python train.py --intermediate_size=1024 --hidden_act="swiglu" --rope_fraction=0.5 --qk_norm=false --bias="none" --init="trunc" --init_std_qkv=0.0305 --init_std_down=0.0436 --beta1=0.9 --schedule="wsd" --decay_fraction=1.0 --max_seq_len=512
Each number is 128 + 24 x the weight over its row's rms, rounded and kept within 0 to 255. Layers, rows and columns count from 0. Numbers have three digits each. The size before them is the row's rms in percent of the matrix's.

# layer 2 attention key, 512x512, rms 0.0305, rows 274-319, columns 256-319
101:147113123111104098121108112135145135127117145149140121149145102139132101149149140108125155134149135110112121150111126118139136153135138115126147147131075123144110108127143159160134113146095181
076:113128142100179176114147125078146101186128131124102116127143116088175105101086162118149137158159108133163133192105161154139093177149176161128081172117165116147119128095133113149102147105130132
096:101120179132129158113132127130131132131158099098117147122183110137114133123096138153127113160135086093105128124083141113095121133196116123113137144134149150145117102119141118112149174142096106
105:102140159161138110123118116120098126097119113138130139150153082132101154170143105165121129152130135140107155104163136086138160133158126108146143152141134139133134089143179130153122138132120163
094:106151120085136154149130103107115142147132131135175097114106168154150157115143109080120154093110132136146121115144130156133137078129112133072113181133146183085131143126125115138152179082181164
094:131158127105122147137185135142123128087120153106152118133140161143094102129102108152104137126139104174147181121126119086134126086134154107129152172148121119159137119146164135129109100167125107
096:165146126116120128111123136089136144152124177122119156043099145156137130133153116096152125115138138180083139140081110158140134115141089162127155151140080127090119163107106154115121088092154164
092:149127143117057093127083144182119116125142136111115094113170098105124152122125158124154175144129134191100111089108112128111129126128148093111169139123122110127122125149115158105138135155112094
098:157106123102112132084119130133124098132113124190161135173100114137138118129141101081108146106103128102137153099154134148164178122119108121090130090149132126118136097166109143137120113096115113
101:128144105143130075133132097157101145069116100136120139130089097133129159186114116183148138130126120101091156106122123113082134108108133103128149097112120096123115115118176117121146178154121133
100:119138147125126109149132120124169104134167131067160117113103126115133098146115164105129047145090132112148143134117139119129083109161131097116116106094129131106136158079133126130139104087123118
102:146103113149095110105158158131135143137165118122157113150116132142153103105111094108118142103134107102151100124144087155103134115131107173104144093105088134087118111117094126148124170128115157
098:142129119141144098110168124166112135104115089087133142098149118153104170134152135134145158110174122086111113144091132106126107098082122149113166096112155100119150106142108091164122206152174139
102:113153153130073145138099113144130100118113125101102089131160118111123161179107123150151117097161103137157119114115137125138143118171157102114150164103153117122074142147118122104134150144155142
092:140120101117168189162135124091134132107111160108115120063130151177158129151131136106123084158131141113156168122137151142115152121154131141151158194103096132158187155124139140118140154087155127
101:121123135154130091105129129154121150087072119142117166092132155156106162188153143153146145105169135113126117119088090076114187164131107128146153132098122104115103136141156114099128127137117126
100:125129142145134146109101131121136168156149177142078137118144125094137131144141135114079150154150095136159074133131132105143080138132174142158127173101163073141133098122100134128095133147114140
095:136134155111113130074107146118156120152100098128129138139139134111126141114142130155091152132150111156155104151107144095133128123148152103111117126093150064152106110150120127134083129129119159
104:117090158131174133153155121094153095146137161154119128134137137129130152109106145128107078138123161091113171151138141151136077124110107150114117136098168134118167151062105116183132148117132138
101:110138109147142147143085103106135099148167114143108138134121136121150115176125147172084148123103144106108109134127137091108078156107112146136087144092154110157097133074126125161100104166112100
099:100092116154128113125122123130144148082095127126100138111106142151123173177124093142098135134177112098145083120117102106095172128157129118181156106135179147078117129149145122102133136134107159
089:131131108117088093084078157168088163092112084148161124132169116143117132148157084102135137137130119157127147078130130130147137131161176110106186132158125089140115093161138135111142120126122142
101:105172123141154149122134090125108174149133137114096117179082118120151118135139138125119114152151165116121075134157137136123158089132134140191114124105167140101111139125129082075134148096187126
105:106119130105098162122133153113119135139134122100120176153126091155142099128140122127153139119113076136166110134140128121146137157100158111149102121147104142116140102119141136115104126128085146
097:159090139141134126160139117155126118175132107105117115168160121106134111074121138127098147152157138165161109102152120132131110100127165158114083115133128121139159101132096152170133129111133129
099:115147153128169122101115128148128138100126145167117112121123135154114126145170114129088109133126134095135149108115065122098203175117126156145123135133110126151127140143140137095127078152075109
101:101119178103133166158150141122148123148160196142082136175092100175155118146086151103103130168146119114155148125122188119161120139144115116147060168136156151110139151082123155127133111133121129
092:167108133121122121099127112157136113141163146108128130166155129104135122122111096132113161132162115148175134141123145117149145113121150086121115118114114122137160093140145151145126075119118111
108:110197131164116123147139122127103080135105155146138102136116104089146153142111126149148125139131128133128134092096151101152160137125128092129104156130143138090080142130137140162103116146143126
098:098186153128111136110128131093130124141110123142105137122149107096122153135139131150109138141161125097066166154111129128119163145172125104136139166132105158149112100134147152124141146100141151
106:095155143157141149100112145113176126136123081148124119146145153127114149142150088123136159126173129110131123164085164119132140148145157121129116141089117110181091102147141103142091170124179146
105:095115138132154125149116137110120131133098137149120147091175120156128143143142126137116183134136120128101158097095135118113139162165119125118135160083128111169127121120165145150100128158120139
103:103126114135123097151151132188126102139153105109170129138113143118106119090105082126078139097109152118110134125141114164133099112112125128083110098133127107119140138137140147139132123111135154
102:136126138070136133092135121130126112131164108095132147125155170133105135106090111131156114112086115137136171090127173144148133134125101149090156118100125120118162087129120157147135133141109143
104:104130135124162180136137143125145142171095143122111136096129117129182090150140152110134139134165142124117121133144141160126092155163136144101157152121129141148127150137161158157129184078144158
099:154128116123127138144107135119118121178139101110131081128142167075128114075131133123155146110123133147132133117143125145115111105132140141075072147149118102109159112137119118141124157100120113
098:121107133139076118073176139154158161127132142092140121156142126077109128084143144119137119055142110167164071140141132106157107084098138107091137131089120101148159092178108103126101106111182094
101:129128125166116132130146130146135144104082153165107138101146132116093157151155115151163127121162122096099071172113081089132142152135122115164171144141159125157120116174150114114118105132144134
094:158140136125134109147160107139120152177150140103131133153112172102168084153129163136125099128132079128128121151143089128123087123091165139142151087136125102140134114116151122144120117122123113
100:178160107131148165122084137140145133147141132090080132103156186100137162137157140133168098122142060077140119161147117131069120128092137140117137094120105136107119110102130120125078129124134117
108:146113062102160110143138147129148151136110139131125170133091098140135111105107128092113156145113171152133135136104130165123081118121094149149082093150112116132115168140100152171143142078139133
103:134136146121123123139161116126097117134139071142139110157182116139138154151118116126173150135154163110132130134139141114147134147130148096099152143121114143175103117155188104164130166146106113
101:157157091122102163119137132105176100120129155147135097123089132115133124121117114098123131127109152128120135147129103112140136124106200125139173125156097119166109134130113097125108102114168100
094:120102106148137137149176158117112083152139096092078140139048141145146132088126130129118112114124121122136143132094139165102140164080166161075128090116142126120112134107113111170114118075124097
097:106132129146161120147158122114090149146125154149129123122149162099129113112110114133092124112107120141110117102119115128122076124119079153098113161147139115116131127111118136107154125137145115
093:119176109124160144124117117117093135169121115133102110131097127122147148156143136146105144154141141136086132103130162160097071113159079138098087166137117097105123120107135150134160105099158132
# layer 2 attention query, 512x512, rms 0.0304, rows 275-319, columns 256-319
120:172118163158165113082108117155180133153136094152179119133119128153163132154113116153068129120098119126109180119107124086131163104139120103151131096142146099145109124134113142107131107157150156
099:138122135141145083174139139130092148106116099095154137147185105120105107168117134129126101147139124141135099108122136134129092115150133125155139137145126129167137128158152121129127134143091144
100:114138129126138128157154147127178143132123127126121121151154088158113113127140117128147161165096128118104129130175182132159138115135138086127130160143096148143126142135118092131124156178118161
096:124132146092139145085123111154170154159132144127106088134144080083112091159129132082148163161121093136121083139127139142144144125121145107177136117165085116120137170154128108159152111101111085
093:092125132150168118115104141132145154146133111107138133082113118148103161087148092107141127115112143130111117142146121133115117087151121087070138110149142142132159121164119149128149162159165141
095:156161144113094140112096132089103130116110152092128086100110121116134128110125159134127113131122160110169101152135113102128099139113113111124126165135154127113124165191133156131143132066105106
096:067105086103172139162162107130049110140086139121105107142144169140101137131124140118194108122172133114108112141182107130112092098112087127103128157069119146103126099114146145112162124127101101
099:113141120104098116140117111119088163102142128122126146128118146106106119140144116145149135083165137134144117120102124168157142105152140158164120113153106102130154104112132134105128086099163118
102:097167124115151128157144135099130139171124128181087168098116139131157160088117138116169147122160104137086123143136136183063118146125138107106135126141121142103149142120114133152127161144136121
105:128073153121159120093155096123141123123150115107129131115113126165133110171123159126127115126079098087108140160091137155157148146131113130110086118139168128103095135123095131111149123157141117
103:122162056098114161129119136108134062122122136164128086104087162112127131132145116144111084161134153128152097107153136107079146105125146153165120139110168115085108143113144126141107089088127144
102:129140123079149140122103157161116096105106177126120125119118121118145136133127104138138157184185095113145128122194154090077122117127111143134152140150129136095104105110156143166150085166115136
102:124126137107142097150141135153090120150124114152121144154160104149131101120104159125164145110115127117121150124138124130132123085129110079101114148113114136163146101148141131108137089141096097
096:132138136145120087113127151146169156129163141086131124136116138124103113148101151104094128123083161111102104152131135075165115092146114143120141109111149088184135173149148091139114143094130140
102:074155144149151126088099162107139108150109148145137177084095105175145134141124100139143143121154161096125164141127140143112103148142168143133117131158150139143169125121115170094117142119125111
104:138124128186128154119112132122132121151105112109149169149151128145151110093145128138074116144087153099133159132131103113153167121149132123127103128130142141160127128142129162105116134158111177
094:152106148147137142150101163116148137129077121110130118146164136143127130122145083130127111148117109107098154104130106161134133131135102100154094092160161148125141105151154138103103131171116101
103:147124170162137143085118157173154138097164155116146123143102108129131098095117140116089145166113139132153117113148129117112117126160113145136161091147077086157121136164125083145152141132139142
103:145128153146090174106130134142122126158153141119170143142149133117149111100071150153127141114110107155169147092135061135131122154086100121123130130106123164157120132143123133154130104144125121
100:128157069128117082134106150099171080104123115154127136122109100110121134118136110123140145188125138104122127103121175094076134098126168135142134183150095125142113118115153161147107163117097141
094:111134100112169128142145138128107145145128112129120168117166098125141087160150103130160125166198135133099111125136168145159111130156104125134084134131088119162166133124130171095134139113149129
102:118122114093091123076167121145172143154145152112145137129140130171100121109112181130082176153135121115116155092153128079099143175168178127122106141133090119144115130116148106135124123153094115
104:109116093142163153147088109145182117129177138124124107095120140117093146151129096148149115051141145112127109089126103151125145131133140103168076106154166165056157133120142134136099114112170115
098:127121113132114148169109120162075122103113137147093109153155160073102129099136160149121132146133121095148104139118092084127139107119107130100158122126117115086111113126135135143120096163125107
100:100139136157101130112124171099145138130125092119160137130123129152132188130100096160073082161128133112160169191093144117124130097165110159101148115111183110112107142103156130056098118139114129
104:140140158171120095104095129130115163126129093102162146127165132137112090074151141111112123087121152151143083137115130099169126097112111114126100125161090141167148150159124114163136180129172127
093:129122086141122100123068142126091122073091138104140123137180129112145108108186093162180084085141136127168103145118110128141113087125091158112119134129133163121157102132140136143139111098132121
103:150129144111115151106133129134152151102134131132129101116143139105132125142117138149123189108125105131100088168142164134127160119138100145168109164104130136176112134106138148122147125174112135
101:128143148103109099117119158121123192104100149143164129146163146078129116113089141109125161143129127157117126132132178067110127133149119158120127142093120131147142159125151132151140161135108134
101:152114124166137104135151169152129113115125129115163162151172128131155109126107104105099110150114117141130211111136133106160137134115132131152112087151171148170123132116124139136105083173135156
106:096136167163102116120102141116141138126110086124175111117136108125105145119102105112118102144143184142119140120133108148109069118125101114147162115115139137147147140129144113092118163133136116
101:130131109091127134111122136115138117164095127127097152155121134125125129102165097133134120179106132140140166080137126115150134130125153132124138111157151144094108128162106098140123155130162145
102:126140117110156111132113159106084125167141073116160095147139135102101084107116129132182122119179107155116115129128103195154089128144113129181106121159111115125162150131128108142183092132142115
104:104152186126101101107149149157164127188127143134168128134150096148125115104106113116073107177105143156097144097163127114133092118112112092109119092129158157156085157152141102088145149128128123
103:145129125147141149149173085150122122116126127101089114160147166115133100143114125110142111164134111134106091158101116126115152088112161113113138139097145112101112147114106148116137170131096124
099:160078090108132109156123121156097098076105140129118150115153112125146173109188106143163137111122131118114170136105121095110155151133109118126100147137166127113153116094126176139120067092135177
100:134128157151134142133098132139132157096091144140161114127097114132167160149139091105099155141096148108129173140127159086092098140115126130171148139105126146141154101092132140122100121118138143
099:103116132130118165121073093112133083132149134114141124095095152173093163110140145162160112118083171126149160115132100117081153158122089109098121104114121161094110099131113130082151117113142111
101:078139090127080147156125103135104134156152165111130114140097168134127172132136171157155078100140139088135129120127092168110130128129146122120115122116152133101114143105136151139141088134093114
103:121152124122101113120100169145141109187142137118113156115113142145115131081112125125097138140121128135110137085136109094135123116128142093093151131145131115082092135151132093133127152144143151
104:093110147119159160120114097165098137086132158167139106088161139133157136163112119089171150099174118133120111178149125137122142148118106131118139129104115142153129118062077132107125090108173111
104:131102101148141155135165100132148129111144141103127115129084168128099132145111141116092139097067098191100141151118128133144157097138093150142125132136133118150143104087127150091137101137147150
096:169119135114106108144117129129101105133138138135136103135108166150119153151123146126113119104125128135160165104119086153140172128147104169119143106153168155125142125122125104110120096155146118
095:158152139114078125133104113131113161143153151119110140152183081082126127090139145133111138187108137151139116144104122106125111144102130122109146137119080091108103132158134099162118182107159169
092:111122204084134119092130121103130111178121140143172158182152155126122105107109147101119114120146117182120129094079070123146104140165125111053164120110139105118103152176124117133134190132112115
# layer 2 attention value, 512x512, rms 0.0305, rows 256-317, columns 256-319
103:152116106111124130141110133125121113166134111141129112137105187136166141100132119127102131142134133105112130138111092149125114115111120124111100151121118122157071145119148151126125154088105137
101:129109140140097120141110126094148157090102109151130090056102153113107137121117110060162112107145123105145116103109088114093079131117107141107144170119126119133156106124145125085099175157125148
100:185120142122173149143150119121123186154150142107095121171131169137135185148144083155132073155095147128103104103182115109093125089138173128148120102119141125139115129145150141104102134094170133
095:098142153109102153157125130126182168148118132127126136113120158166086045133131145153123149160095170143150110079129070155127119159147151141096140133142141132124126129107101109100139154137144126
096:107160147102108141084129172145140102138116099169155136103141150123087154133160139131131169151136132060127122181127185096141168081154138124155111133102113136146098146120134145116122140127123126
096:149108148128135085152110207120131148127116154087093146130150134130141078127188138124138100140117115111143147115132114133143085109079142120177171156132106101096115121130146131105136086136081135
089:127134179129117163094095150152175113124134154130097104101124140142139161118096122148092165148098116136157116155150101123126148091112092149102122129121149140144133110126137114117144116151063117
092:166119107122104135118129123075128111110124138120109099135113149137125169136142128133112099076121096115156139140128083115124120117118163145128145091143120137101106096183109119135167098125106131
096:131140100105139112141145150157126151112158139127161106136128118139164102123108158120123110186172104152132107139127124145141123105084133114155117133119148130143162139114158092124135133130166129
094:121137118115117128160116137121154130094157154124163122112146091120100149141117155122117127116126111160135091113121120103174129126103137125069123134112146097128121151144090160127131135128134108
095:118133101167098122143109130175118115165146165082112081131111138146099127134123129116171167170126148130145072131150121142129164139088108177154094154148187129142126156107157141102137096143181126
102:142184113149115148109159125116148167077156081120081108100122066108142101128149093155118127090072146124113131158109125111129135138102103145116130136124135137121073139171119120124133121153140110
098:112128123180140141126107097110117129106129146144150201122124140104121138124121124141142113121108135101147095171131161086113082166082167089163122117163117102129128137154122123133109145106114142
100:145150116127149126106129086097099108131110115124157113113160105176110148118117143157140099086131133093133109146143149149141157177117053092110144149146150136142162138122109125145137106089106132
094:111118121175122138167114144127140111158123134128104130118105145110106153137074090119130138120143119104190127106126131122143072181112116135141127077137160110123181099157144107112132137123167121
101:143156156077086100149153127119138119121146143134116105111142130154138138139126109113098161095125114133150145164154117122169081157120135106127173136130148124143144141081130126125134128102113121
097:122121094123156136103108136129109081139122115133132127111121104142115079127153178090129148138155077107149141124166099122103072133132182183104103099106113122132143117135078122156142116094090137
103:127114123091140130100106141095161121117091110125085124061154139083143128135112131089104116148148142110134125116093129144078141123107108137106136086110115121116115106077130107125147126108127122
102:148138149164077155120146172109158133159131123160177156081130159142157097133133123124140132127114103054112151184116122124122108121166150121136127120110124124146123123115088134072138100103115139
098:163089167136122164080094135136142157109125123120086096143115137152104115145113097147105176111106137046143144127122119127130088154145099144102103111192126122166060126146107116104154142099120128
098:141138128136126112124127088119082111169097149091125123119085130181134121119116116143102155112083132151112088094164139137159145135100108134152112121149128141125161142128171117096119152175098127
095:125112128130112133141132104170091129144144129143084159132112164133103091139123136113125154136099173148096163091119110136155152137122137119137181104161132095117069135149167118142139103138112159
095:121125125143139129144125131108151128154129134107143189098154187147133137143152159142133150137053134118163100129099144153144085135103152130121114122119105086144121125149125163130126082112134148
095:106135114111108121131108165146112134120114155146115142188137139106113085123129138186136144116112117127114146134173156082108151111136162081149125102105095103120102149096113121118119132148135121
096:125099119135138154120127148096132093144107140139095141116145150139172105138108116074155106124125153161123139168123155149103080162120107144098089172140142131090177121113077135104128139101150154
098:130156101126119120122133130141103156133159116101134100171110137110134102104122126167085123133134115127148101171170146120156179117128128145174120126128143154073139134150163105109117129087142109
101:138133119116155166116082140161167110111124125175147112143111113143120116121126117109094094117101093115131125136146173129101149075072114189173125111129160106137135120112117111130156141173147136
097:086175117110123115147121149120154112078143148093080107094147135095138125095110114173173104132134134148129147099157152139146141148134180149111129124127153141175161125140120096109101131107181129
101:135134121138150110156116100134130162139096122112143121198134089149148134113099130138114161122130114080159123112118132141128096132078104105131113127137117119130051108110135151136135130098097149
103:167095139161160098152117174127108159129121151111127142116102123112123127137116143102134152154113163174132164163169099160119130138127139120115155093138138113116115131155164110130138109115093112
093:121112107110132167151151149118132122083108104132139186115129135125144126139171112124175138137111080138138123072108131123144146111133146149113141150142103109142135136129088108137089158075154122
096:145132138115081116117096145162116181126117129121107158096121152101095123149134115111114160156169093137133112100134143119069099158176111082108148118119124122096112135125143129102084116090126149
092:139109118133157127125141117139100110132186125162125113120127140149099166111131120159124090108106143117163112120151150105136116126131124127145082140112130118162156128154166104063160128159130121
097:078154122105124114115104156127088094124116132134091149094141146119109104108119130140152143144153122138115113137139150101147154115152150090139098163120137126135138139149149122167134127110155108
093:105111118111153148104131133086104135121183122121143118159144145102102146112095160162109161090105121146153113181139154109135172116099057127123140150143114101120118109109103150180159098144112114
099:113115141148112126144129142148152143079135149093135128124131118151109147115136123119150132106118154160135132145102164078141159092100129112158101135112122135160173111115114154109095142199177160
100:101095140125105154157139136109134128109089111094100096128114165169127117117103107115146151150100134168122152110109199101098104142116079128148131144129150097148138096151146144120132137129153137
098:092145160114082131094146147139157112120149109159101150161110133133128108135173110142128148118152174137088145095097126136118172135162150095149101118151121139169120120153208110118117164169121137
103:132102128107124119125097100103097116077130169093115080138115108158126178141156124142131129117147106162090131108114157129129160117138117141124151119116143163128168129129143110132135138107122127
097:125138115145096116162125150103120149189130144159085133124122154071120107139112119119141162147165116170115128124134141131118140057118176135140153114110118134139107137104115091107139121103154137
094:167108136145149130136145083159145118138121159102170153072119102141147132122160118176116154127084115126143128124159095112102167176078055080147174079174124133157119113120109124102127101127070112
099:159108125087135142123166132136116160108134140145151129145108174128116125134152158147108135162126154116144119124136095119161123105128155134130119105128144122117138087114167134140177145145114137
101:117144125121143111082103132139149140121116140149154108164135131179168164159150116153118149091092137150140143070142071109114120134113129140108128137082125097180130127133148153100093133161139124
092:109093130163137102147165125095112098097145110078178128116091133165139141117126085133127129108146162162137138124097080128142140196136098118118115125121134117151105120147138141079125130137138105
091:157109110107179156127124099108097133153139127128154137140053093125150096111161094112114083101175118126105111105174100111110169111129120138169149107106094105134137127059117139137135127117142137
102:130137147136115100164102187155125115162111113175122128113095073118118139152130114131153121153177147108095150144140123120110106117112147128149112117096129164129116140144166120107095139151157138
100:151099185124106105152088127134173136134128128125181128105112099176144170147107135134150127151130077135122125104150136084079083169147147100157145119110148125077135091111091149076096073143110133
104:153109147130141104112112121104117181141104144110087136123162121135160090150134148150158133160104095094103093150154110139101127140123114160101173155125123124083106131131137121139128126137107139
096:136146112161148108127153076129090109126166141118139117126123111095147130108105109157099118170126109164122151129122117129091108144123121155086123145146103145155100137137139101121148154140116094
097:139153121096119123131096180100121134074154130095122162165160142112172089117122152125121137145143136110160147146156133084144098093089142146156138113128131158100130174146146106115153153105138145
101:129116120141142091116095133135140145156083135166124124137171106072139118173148134093148157122135130138150156120106105144140089129150145134107104121107090133138107110131110151141141145140091146
098:143134126125128118138093139121147078084087134131134093141130123114118077107093129128108113136153121168124123116131111116149117110101126154138128205103127077138140115111157147143148115197110109
093:108110163105129158086106095152190122166094122093101127112121120165132133135132151108162110114161152089136117116071087143083126158155126098130120112169164129152112127124123114099136163118098115
098:164146149094135105078144133100127136121080112119129080128122125112120160140150181101170134117137140128103122138168103135182109147128137140136143095105128102071126147124107114141125148113123142
098:099149117153124148111122080123150152148148146148129086095136121131142114135140125108076156126138114122112111174173144150149140086126066123143148110130130119099104133120097139103131156159121111
098:115122126097132170090150116108109121097173156108156116156119114149105178119133115144111115119096146181140102113097124112143131095110139119143119127138165108105114091128113119111130106198166111
093:092075151149124142137142127095124155121104110127113121158133138122133141125120166103119153115125125156131178117116151086147175118145149113122120147123109120122155133133113111130127128170121131
098:156131103127133136137129117143161136107115136151078126127132139125124100137119120135136125114113109147106095080071152176093115146126137141070125107108104158138142114110119128148121093141109126
102:137094121111166133112111129110096144117134163146142129125135123141097144131152131136069103140146128137095134139116109148110107134150127160090144125127140109084146145153100112135135103108162115
094:122140148091119127152135098093139111158115143153113143118123139099133097142145132140114197149148118178119126115109138108142162135179149122145109127125144124142119095123136146119097140135107133
098:135152135177118121150132114132153128122122137107162149156152097124102122107126150102118133089137131125097138120114162128151128178161172160128118119151157127152162144149133124109150140122164161
095:136176154132153126061129108124140122079166128091172110112094116140141159136140149116118146106120110120146107162115131085082117128116151116114133103180130124151157115132122135158126135133140106
# layer 2 attention output (transposed), 512x512, rms 0.0378, rows 256-316, columns 256-319
102:126141133073120140116111037120148114099101135125134114144106107130145127141144074166154151157159170088135126152116153154185132130128146119136167126132106154119136111108113140123094115115112124
097:093116156168156105152136115155135133122150081112148120119151152136106122114138148164135082154149138129151117114141195136124128118115148153108143110123142105104092139198069150122164096146104130
101:137160178144058141136157163126097119115123126143124145091146118123120102135148091144152130117167137116108153107151103173098185109135120107100132128096121132160146113102119116180097122138127137
093:118115137124104128131137122110099144136106104105117149129178145096158158134106154162140140135113139129145137159091153130107110079115121133171156156122098168142141148119112116116135125129100134
096:161136150106126134160144164091144122141142133114124147125070122099114112131134118113161133131114123164150095124105102127132123108184079121126168151129109118083157107154117146109147147097150141
100:139172134100102136106113125115127102115149169156131121144142101131161124129119124146128129133136137106117116135078140105179133111137104109147119140126105115160144141147139108101154149124123146
096:123145116140136092133125128129115190124124122149125133146169121094070104112130136138115103127110145118097100113139157167121104121146135131121130081107122122100152133114124132138133123131155128
101:152121128150129067123144175144126112119134098124122111127177104112075095111178093133146121153158168154124108129133145085109126118110165132119112134103137089144114111137142088146122150173170119
095:117118166126156139160130169154102094108116133134112128114127114090119128176123140130115175081140127148136137142135112137134108095155144131108102143100154147127120139148139174116136132109115111
098:095136149135139115114132143122109108133167131145118131136123140157183110162119167149102105148151114113168165127137127200140113104125130092120104151096108171106132123122147139118119120130126113
091:107115122123075139128128160115175102107094129144142107132092146180144128130094148138142152112095107113072171142173128121148107120125092111086148132176163142110143120090117145116126130135118144
102:162089118099146095123132167131109116132083115123136135131184102176102079139124152095166125155100117159124145141163138102109114119130166105112156084160153110125118104117143131097143141129172083
095:151098133161138128176103157123154168139141092086123114171116103148121088099124149149143177118108111146134122103111150113112118129154085152152115123133139107116107091161155130150103103142146079
104:098136157123136089128172117101162079109120127156088155136123103086075118113151140091131151167119119161127153090113106092083113105173140135097132144138178106079117162138146125151114153153134160
095:138145137154166115118125154106113150131112113114139119132111118107149134141154096161131151134126156144105105112119123133107119112150125137144150178139098111081121136140081138116136141090133105
099:105106142105148096073125120078121100122134097130125156160158145105109144107114170118136110171133096141139131124156098145123123131139157118152107106095139135138111133139119155133082138186118146
098:134115126140169099096140154136135147115087133117132091116183083107131189169080084107113124156099143119113122144113186108172118152123112164112135145144155122122132099130091145149129167157129090
103:102140143125122118168140105141134152141140085157138147143118146115088131113181138163170116112153144139110130086178126142099133084158146127127124160166155085117134145155124166141126123135129110
103:141114116175107130133129091133129157113077104121153107103103083128116141092106160143141102118151145115138074137127107125132139146132135128105143128118131124128127161110159126148136123117132096
099:115109113128112103119121112137152149158111163139124101180146167076064106087092102103136115175157151096139138129097163110133123148135092115138172104121109158125129074122084151143107137149149105
098:152157113098144141142105160141131090081163130143131130104178128153152103125111149111149117112132115097133156121115138127130121107169135139160095137111139130115144072127135144105137117126133126
100:146121095095123138142124139121155098129114157146131147122117116142140121116087122104159133151136107132160163103115164143165157137163098122143146115131102190164105096098099156132124129129127131
098:125131108147156118095123118125147136128119091167133089167150169115178138104093097069112152090169097157123137114112128164110154125151094167099132127135153119090131113147135148153127159123141104
097:144138118130097139125125099117137104135173113153149130114087147161155152171108136099117118118102140123137140165103113137142145158123114130109106132126127156120142103138115146124127128103091126
095:121137125130112079166130120094130128109167091101152073164139110132123148142149150148122146134120146085120130123112143132131140127101122117129125152149106148127097143093168139101101181150118097
099:094127162102141105121100127122081089137136167126098153116172133145167137175189078146145105103153137157141163144112141138167110143120146144144135141113167133189138109118115174115153092152133131
102:123112135097184164141119096151109125114144110115130151126097138086150111114073123163141087120172132125143127149118121140103110146102125120153083144146100111139152170139136165076102117141127107
098:102102139146150105138101148077123113151120130086120165115093151139142149165109138112133126124114177146157161131132144189142120105103158161118171093114141154115167071140088149085111147110114085
098:123151132147123120116142159153112103151120083149074148150131178150121158164091142116146119141168153148093148129126108072114119143106150117119138114145147133107128131119148124147177097109138123
102:125155094129071112135121106099181123150132171152145137139147135150116146157151097124161157163131093125111135088133130090156143159189124100142106133152148131130159121112153127175116104161134160
093:142111181138094104148163072153156144160147128113158103084096143115143114108167088130108086086112141179150118124113137114112151141096139132087166086120090143114162085145135130122113129131111093
100:106108096122157137102138123144143121137098166123129161156109159126181153150135123130138140136119101132148160129125123137151140093150153127130087134168120140146141148127092134143173146088111123
092:091142119127136137159132135150102078086145134112179105132160114092141132144130093121098111116141101113130133150125137153101116140184128115107137098108137123121122079093129130121120147114153125
100:162151098104162127154086118120162131127115136112124132143116104163154219140124109137152170133122134144137164162145112151113114183145124110144115164161152151157134102137117140102164117095128150
095:139155142104164159176154111145159085105180101096078125123133096161092131143142117137158111117144124110118130131092138109081099111151129104160111126154125120111114119104134092120133143121129142
098:143123151124099159136125145118122175132102102109126122159158111125122124139128127118135093145093102146094099138156123157150100130114125123124111119110115085131104154129141096123139147124127111
099:118165136129110121150110133121131104139161092148156098092106128112114146112185123137150087107111155091104112132114126120099139117137116120116131175114136123083101166170108146157121126140144115
098:114115132096146151126083057125172106167126097110129166133136108152112126133149168120140090138095095143123077156087140139165112141150157122157111160136127113135128132107122119117106093115136116
099:123119114100101145105122115116133121143096112099086191109119102128136144147154143161114102174111110112119097122140136137108108147132120155134126154138103133135122091104124133102193154098092155
096:129149133150141109131152171108128093168128141092111140133118165139134154151182127137143131099125157150155134091132151136159127134089144140114128109123097089125109155136100110152137114094100101
096:083114155146108094122139148132130147085138119123150160194135146120101104128104103141099126154138153096119103088138165143109125121165107099083084134098151083104144118100152122164092160158123150
098:071111153129081173086160086089100106140183123131137151092175128135170123152124155118165122116200122150145132138134167131150101117143128167153137153154120154176142088123117085143127124133090142
101:140111112142090140116143131147101130161148146090123152123086153088133127114161126135120142153114113138128093079131105119126145131124122139114094156086132121129125120132123117143082162107126127
095:117159118131147152129148150144131153129134130135126112114154113153092114158186098098113115136110128111122153142136143122133170133140127142095158122131109102156186133162192120135138159140156132
094:138101171141142129111158104161115144134130134102097149104136116116114145125135171127120115102142140080110101107144143128130135122144116157097090164121149110123104088115123131151125172179144137
099:113117142133158160153125105117138124105118114108112120126141148125111167135142112135138107130104137176173082107119149113155137142132094107134108186098097084096120099137123136121121099136138105
097:100102104150175143092137153182083120117111154136103150140078151124142129133121158143110113071140131138130144133120124130131121126114116150147095147101126154108105171115135097174193188079178135
102:103116138141124119128109125131145073148141120151082168109131141141163118118141136119108120146148144162147158114074134080131098096134114123134155151136150098104101101133117129145165134131134126
095:142192138133093139165106134146070174107125114127129107129145101199081143151165127116143089096135137125175150158144130163117165154161171127142153128107147121148107125123137132156103091156128130
095:112146162125146106100131078113125150134105128133119105120119136141116143161116149132130123138147141141158116153131140146120135156134148103126093097119091135132125114097145164101099130170121123
101:143062126134120113108093122147141166133124164157152131111123147125096117124119081131118122162143146112150138110090124120113128169082131104159167133101116125121094171126115115139103079115096124
099:148148109111125123146112147122123099114157084143121134094103142140172139141147171107153168139113124086170135138124141101091105153192107159142121119102103153106164117119116164083118131097139146
098:122131122136155089117155117140092119094153119110099117107079134092067124098136145113131161144129139101156129089127154142134114115150106178098157117119110114107121139145141099179172135154140130
101:118102132145162088118090101135101145135158103146117131113127120121111125144095115112108106100161133164129134117164136113100116096161088096084127146086153128149112145148159126147111100138126128
094:148117124118099091137156108114137165134129126111132086167143143137081105101132157134157115114124107126105143135128091161108126161085136121123115093113136113165093149141134140171130102135117131
101:108136168101141162168137140142126106140173133132117124080159126086134067078146173122133129115135107167135115099115087145108138121171140145093116119113156132121136173110142120133086161129155138
096:145146132122112120135129151153127095086146113094125104107151131145135114125124157126114139148130097142163093118113135108137110123120157115159136146120125150184137111144093186157157130148104116
097:121139143155103149113144104100150124111130164117103113084154114126088154116179164123099091128172149118152195157107142112153108137158121136130106122103105119090137113112134104144111104166122112
103:136154132118098103110116132137091101152128095106082111172099121141135127140144086120111110105138140106151135130108180158134152117086115132140192122130100154125117166064131134145169131109131132
097:159116153101163140065116150118099095130148126099089154140156134125173145136106092068113130099112092142166153131131117099169140102116179149131122151115157152167115184118135155128166123099134149
096:121074118107128123108100158128135124134111088128136117131122191137147140150117102142092106075090163105128100163150135129127116129111128135123125063117093113117115160133095139133121093154109119